config.yaml
num_hidden_layers: 13
intermediate_size: 768
vocab_size: 1070
hidden_act: "tanh_gelu"
norm: "layernorm"
norm_eps: 1e-06
bias: "all"
init_std_o: 0.0
optimizer: "adamw"
learning_rate: 0.00269
beta2: 0.98
decay_fraction: 0.63
Each number is 128 + 24 x the weight over its row's rms, rounded and kept within 0 to 255. Layers, rows and columns count from 0. Numbers have three digits each. The size before them is the row's rms in percent of the matrix's.

# down: layer 9 MLP down (transposed), 768x192, rms 0.0701, rows 39-85, columns 0-63
# up: layer 9 MLP up, 768x192, rms 0.0668, rows 40-85, columns 0-63
down39 106:099155102139110093118136135133133118139127146164096171101110124117122119141139133084131093109129093159114120153088134127109102131131139143086104137116160111115146096126112156179123095128070125
up40 103:140104117120159136133110096092159100118109133149108146114095092096149131104151143136111091159091137138147141117155125145131121101129130125121151092150110134162101102097125138140124106136105133
down40 106:133168129113151110166108139108172154088125138175111139091133147170091154164123118139143129114138103084130163099147136122125109146108148102112177103141150105112138164136126119117144161103138128
up41 108:178135095118131181142088169163097080151155150116147162102111155135144121111089105153125149188133120177118171108101123123169150124122081143130134126123120139121135149106152130138138115166154145
down41 115:149088132109157112146128122104150123108071120125127130128109128115157110152124118144112140153098121120127099146113131154142121112115100124154133158115129183104144105115174106147114142090096132
up42 105:142090107139133170118060152161120113162161116132147153159101130147182089102129103139113104139127122128094103088114159095076112159138135127142163084127139099114136138148151077095124106148102151
down42 117:133165107121107103135154150086145103140125156125120193115104125100142137138127145141098128143123162120152120110124127156168103153105164109085121168073114146115144154155132157107124127161156131
up43 108:155110104117133095123166150131151100152137110116133104103105122150164169075135109101089099156136132109152138133145122105118121100127106102122120115145094130083113092182138106140119128143151158
down43 105:125072112107117146129148174162145094140136138136137187142148111140142118109119141150134132113116158163143131094136128108119155113150136128073141095137161087098082143157150121129101132171139120
up44 106:131140093112127119138114134155146111156164127131152122131157141136143138126126153168170170127136129147148151113106106137054115143112084133094116115126156080153117119126070164131100132118093122
down44 110:132117155100088119113126122126128151139094106143123091097125154107139122145116115052178121109148117106112041112166125132149133104115127122138141180069116087173137128123111164109147140149161146
up45 103:145158133131153127156127136124116141140137138137154127152130146110140132100112158165162146123108132154176149093135104134133108101114117094136154105139116115123135136155089100168143166134046149
down45 103:137107122119134120154101108154135132100102156135136110097113144134126133134107130147133109128147126112127131150130089101095147134106112124135076154111122153163139131073164152148125098124152085
up46 096:189148163113129178126113141151130130137133144107146123155110106135163132121160135169127125100202132176142167108154145131141130141110085150147149105070136101124115124101096121133125153146159103
down46 100:125123128131115118128089127125164183141084080158126155160113105108077140164097134144130111130110145103137159144064130116131147175143144150111134140124116132109166105148114121070132144132148148
up47 109:148110119149134120115105130167148126139092105125158123109135157113169092121162085104137148146185080146181140117177109126125132115132132061135122137128125105140076131165113160114137102102070125
down47 106:115149156137095099119164134141057120136144138120107149136156117094137178121110115188112103126140166084106107147163150151098109134162106107162143083142099149158124134092139102120057130119162107
up48 100:172113139125146126128134151080140133154186148149135131153153102115134092133142051109115120156092147132186129093157122118079141130116112148091131120128131131110146097115112094120103140165131144
down48 096:116110124133167101126163119117127109129077087146129152118135118165090154138104154103108112080111141137132134139139092152129173138128149110117138106106142125152146162148132137134096137120152131
up49 109:107138103119149103110143131115146095153110160132125109112153119143102128117102088062111080092137117159134100153142132135125133112164081143159088123126108070128137143129124135101161086109128153
down49 109:163124103095094115142072127152087140089145089118140163145112127135113128117094179136129156150120151168097106143100120141160139151147090123146113201106144133134119126132133096146106164108113119
up50 100:108124141139103139130136175151099127125147082106137155110131115132159114172138152116105107118145135134128123129116132093129097100124119131084112113116103132133153153130159136135104078119138140
down50 103:121134117147126086179135121125097122111114169121120108109149089159129123137132145141114092142126116145109120138143156143108159137141102122146082144120111180115152112103131150142106113136105202
up51 092:120125090149126118139111142142101136136124116109129128085127154093146125132130112127173111199110101119147139120131137198112084111093141132136105135120164134149103160105147109094114093130129143
down51 089:120126139172099108156125097117138155127098078128141096138112109150114152176116122134114136154083172099125144176126151131119132115110105125118119115112128107082147177115139090113106137132168146
up52 105:158116130138139170101208119095108135171149118095105150094140107136131081128072115143121102082135101111134137126163118153104142138088112132146070147127125156135195094144138173109146139122121136
down52 108:118111137138131092115122145109128134086114098077141074141105105186088109131124093133137152149130087134161146145148153103132139136116122150120100132132208101128122119099154137143113140163101151
up53 099:124111161139143120114139094157084096150147128102124104153116120150161163167178111132122134102125111191128129117139182128114110122180125123096163115138132138099129121169093106170127103124127159
down53 112:068174088092143136143127114125107138112124136137122103088115141139119158132147152133121128134121127157150116157142119148106094117142127110165135112136167138109100100135161129118085115147106138
up54 107:147092118119157123136143179128132107161125105106167105110138054109170128080133118111141154153166107174152140121104101149108143131157089122150175129157109131124134137133087143102112085158129123
down54 120:101106109107086117091160127106135093107109083146135130140126134160151128117129118127138093155120142125158164201150100139141085127091102118200133128149107122156188107082083146149150179121135113
up55 094:165121095122134116173137155151155141163115098155141129118087146131144107119104132101128092172124158177135159122112103138090091098123097161136118128122124118186128101179113121131151067098146117
down55 087:089078129136180092128132152163127159188113132148121114132103100139105167120159092151120144119111080118117154121154151117149157127117178143122148136120119125097147105137153156132128165135100161
up56 096:094135127093159148129110102128118140135162134141171097139150140141172097117116120123116079113103110140120150095107089147119116153124116145100105081146114169161129137149126150138105116137109182
down56 100:158137133144092130096101114115127118108135122122123148112049142166142124126139119167166151133144109131133131116164185102141163120121084102182145169172127114112136114086130102140084101109151142
up57 108:159061152142139132102107131130130132167134156112177162170143164119147141085115156142112106097155159138143100136110128151096157125116065143115136146111096145132102126107072075107118119137105128
down57 111:146136102170119129090126145121115148121109136155169158140157135150078126122147113118127139126192151071139117162137170126117112102108112154156145135151140080110155146072092138062160130133141173
up58 101:139115199149121150103100175150164112155194141143151126161121112104171121124125092162163104152124144091148118121135108145145175115131104089097091103146075093125168198139128130105114089103110145
down58 101:135142168139136134128127180148144111103102116141108146119124090158108105154123089082123136096160164154102113141138173121101099100108172122138162137114176127163108105101132070096127133170130077
up59 107:149083074074139138133138146132129122155143154125147098126140080207156126151113121175092133110150142087156148101147137135106161159136151080130144140100129114081108109137145120091151111153142143
down59 121:115126153101073101118107165142113105144132178142125093147110130121159132116073127137112091104147121157130133143114120137099144114123138068151050156154131126151143166164149136123091108129102114
up60 096:140142118136156100127186178148134121148152126110132107087136123149125140129110153105149138132135103105161120100120154124102143100139100160094112076161100147130127135152136135142138127129144128
down60 094:142123147090145097079115184145140130138087120134133112111086151141123134059141150134112104138121127128098092138121136111103129115136107139105117134116191093103138151138143142087122167165121142
up61 093:142129111097144162112124150155128141135122092151158096151102150102121090143138119138163130129133109148143123074161073159132107113150131119116137121144073150128169151138137125150125145124144120
down61 095:150119132100139094143126130133140144140153123102153115185147088116117125140092116129146159161142115121107127170167122155173132153140167134118117105109130160134157157142113163175090123102164148
up62 098:155114133157130109154119147188133140136120150093138124108165128127173097076144108150136122149154122155134145098105118109157096139141120140148128157187111084162086138086123118087144127098119233
down62 096:153134108090095123087123116123141163127103087148102153120126172165189094113092113116142113169098136111125134135096109146160138161136162144085145112110135144145099126163151114114119100151087123
up63 096:113121119149137162128092120135118124109127162108151107143141175106161104135106104095155138105129182131140121140109116126117083162106122116112108109141116113106148138096166108083137105125126138
down63 098:090133139151138122111109135109131115125110167141104103150111117175114115128161139155132145153140096121147141123168149161142115115094104094138106132134077170161131112117094190133132156103153148
up64 098:127130086135138143146127144081119166124169147089112140148107119118112095109111089143173139170111175132139148142139081153133124125128143114150107149124141097064126122133147113133114115113131100
down64 101:114114133135126122097124118146111129134099094165171142107144135157087105149152115165139109114126125106110118149138200144112125149158171098133135157181102120139100147098129114095144109126165148
up65 116:099096162154149155121144122143130120137116066100113115103120124116191120116113122138098104119137123122190145123140125147104119130094126136069144108144139160151165067083121133107130120161122123
down65 119:138111086113125127148140101134142094146144117110130119124133107124112111143150133123112141159136158119131122145112120145110137137110135092105126140116135145116121133156163127136113131128122102
up66 098:153068129139136152112113172138149137087100120124085169179129114099107145122122111120128115116086112152171136082117146085165119110145131112145095131171099145100109089092110120112093124158144131
down66 099:107167147110124111119136128178079146134176103132148135092122130102141127130117130143161116117159141124116117158129130156126166127127112168083139119110109134143134129179133129089127103092130129
up67 105:139110127162105122170136100129085139148175134127106132097131065181111123079094136127120158155104158135091171088126124112163108123157143134126118146149135109115105129138134116103146114175139128
down67 098:150138118155122134129141104097110151106133166125149152186156106139153149164126084156147104176142128125145135121119155158117121145133114117106098068151152130153155126138082136134097125098149107
up68 099:144108116101113141117159170150127107131100099122118141151081141131112142093156074060117100092149099160134135113121119164107122120180125110114113119124085117133157116122120171142165111162147121
down68 092:110099117130140147109146121130173137099137096141087123116135098155149117168086109141153138099103122114120129130113137107136072139125135161127129074074132156149136126122123161118121168155146114
up69 102:119094116067186126117141178126134149110111152142138135128106133143185100079152150117137133196185115146149144143131098171126129125158097113166123135100131087151130146123056153153138109116156146
down69 094:143166134175094186095076113113126111170113102133128106117153142102080119155099129127141164128126089158092127141142128118106111118087168121105144113118114148118130114124169138075130136152114124
up70 095:157127106125118173118124146197113115131148117094178135124143191100144133075143142115160102114126190118140163156134127143096128093156142092107140123166139136125128120132140096120136121145132139
down70 093:142105130113170090146152122097149149102138167170077078120128105200073111142110128157110130123132112136141138085124121161129120168144098163156133145091133093154137113115125163115141138144135109
up71 089:133143143144162207111162158127143164158149124138123171145081133173126089133097113139145128110119099078132095146145120120130103107117126147115087164144071151137126166134097133158099144122139121
down71 087:148113125182077098117090102157125142122084105098117144091176103109115137149135088105145142103097123135121120116134149160126092133101130159124131128098113081148171109090109082076152124116133173
up72 099:126147153177106158131147138158146145123130163132141144122114153151158119174139117115168147151105150097085172146115106114099140116129114103126102147195149167143075142111132099123129113112111122
down72 118:099135117164190157138105125089119099148090123131154103152100140142154146113152128104118139130127134116144114146144090146094118129137111091145168132161110097139129180126102180156107116136143116
up73 099:146151147143156158133121074108128102122131117105153125161097110137137112123095107105115107133147163152158109121118123102091164135123126056111146160131156109120102136122155108151109147156120162
down73 110:137176127121118098102133112124116150148079110129138173098165099137139130152134153136118123098131131081155139144124098144164098101141108067128114106144066133106162128127152102155137126133087131
up74 111:087113120149128108146117154155087109163127104103169142147109156195156178076149137121141110140119107146108161093152132157124126099183157133140100095134128134176105148165125155159129151138124165
down74 118:155123123146104146097118055104175121144159130140142119145130152102158126106113098117092130112148108072111108145157111144154152150076137137108122160095100085120161159121142093132120120138096114
up75 098:085122130100161134166100135159130161118127128125118080163100117113114068110140115151134118070112137137112134142163106200163100122131141142097144089104126129117141161120081121140156101111127141
down75 093:112119115158101137073147129149096085125132148112158121178160099155113092099113124114122130170172133085145156131121128129101141140086104117088137140120123124131119157149107124090140116120134107
up76 094:093123154155181137071102152133140096135098165130156167146128118193156106118118126142163126089133155115151125146126163129103101097081112186140185120112103089129140172142091151146106132105161111
down76 095:152146147129073151145120142131165170155143097115172156100159132098124128166093140133096127093121099150108112134122133165107188137148126101099108146152132150142166130139145077092140133154117149
up77 097:114126139155128165115067119156049102142176118171148161119104132167114138120128131120112153163144134135122140107131151119157080156131130136098151112110133088123103134122148147128137110134101163
down77 090:140089112114077129112176123132109149132081093151118111131129154095136145151106126109122105101123131121109128098138141168148109140115139132174149152118138154113127116131127136122161127119116109
up78 096:128120143162117130080164152112161161173139110128131116155104125137162115146104138095133125124150164124147132139173092124107109104116142107118120084159133110159159100098104140093135107139167131
down78 086:111121105117148112151104099160176117095115083145136159127129100151086127146144161170128123088141103110152132144145091134118150112158112128106167168115106164121142114110114116181123157136154157
up79 101:176126164105139110116172099153087108143136127113127166112108132144139158156116117137120144132151110129146157115125132161110117111099109072140143115094095129189069122133115101145136117145137136
down79 091:084120116128160110141113161087142124153112122147143078184153110117148141139108090074107098133144147114100133075146136105078144163166138119107101172133109117096159162105099132085102131105103137
up80 092:140104123154151183087096150104134114146126148173184160118142156153147117106126132078132122109137150087184098163095094165095165124095123123145102140073105118099152131139105122146118121162083133
down80 083:142120157106103087137139127125106152139130151091112089131096125143097128160134155157134165105113098141074158127157144089165101088174147114092155126166133116171081108132140136099152146101167123
up81 112:128148096094177148142172160176123178086127123159171126122131136168110114111161088152164112120140116124159142129181127125126142146163111091126149137113121117147145106196133116144161100152137133
down81 106:144133136157166100111161157135131146139108135139092144129100114139096133107159159113141076135126156156112138130143106170128151157164142118119080132159131121129078137120148148136119076106147179
up82 106:098110156095127159114111144085126106141134152130116165137096086151132146117112114132121152139113127131107122062110176146117103108118097119118135113140132130168098145151139159124178119137137199
down82 109:200109105116080149121135152134128135072126074108123146143158122094123134117126121174135123145129152132114122121117130162136106129159174144114121128129088162088107130152112157100110135123131121
up83 102:144133122109131137150145105150068131106096137117102150126097140133125081121165159162099096144109110137120141114204161132105121135134141136106134119108130087103086138135120153101112121113172151
down83 100:156097103122105131141107132095116153151158137120142147153136135141116150126119141079133139156135150088137171112083126092144131123081170108090102132124102128154119103118114157191147128129121150
up84 098:176079122116155145108127123148091149128121102118153140118137105121170067116125087142138142126138090144159122118173125122140132115159096107133120166117139129130102149127096141111141129140129154
down84 091:146164131117093087111098135124120141135097131150126126123129142130127195107130123129148118140163133116104134096149112119122135127104178158110129066125134138164134141129111122131089138169172104
up85 099:146075144118113115136117153112125089149137097131192124142149147140164123151121133138127151142114144104111190108149087147120152124107117148150157115118145141118112111189120142116135104142120157
down85 095:133146132146123124139112094136131136067101124177109131110162132136145137087117115118143200108119105115117139119146134140155178101124111132101121119080134106138100159116158134109150134119143140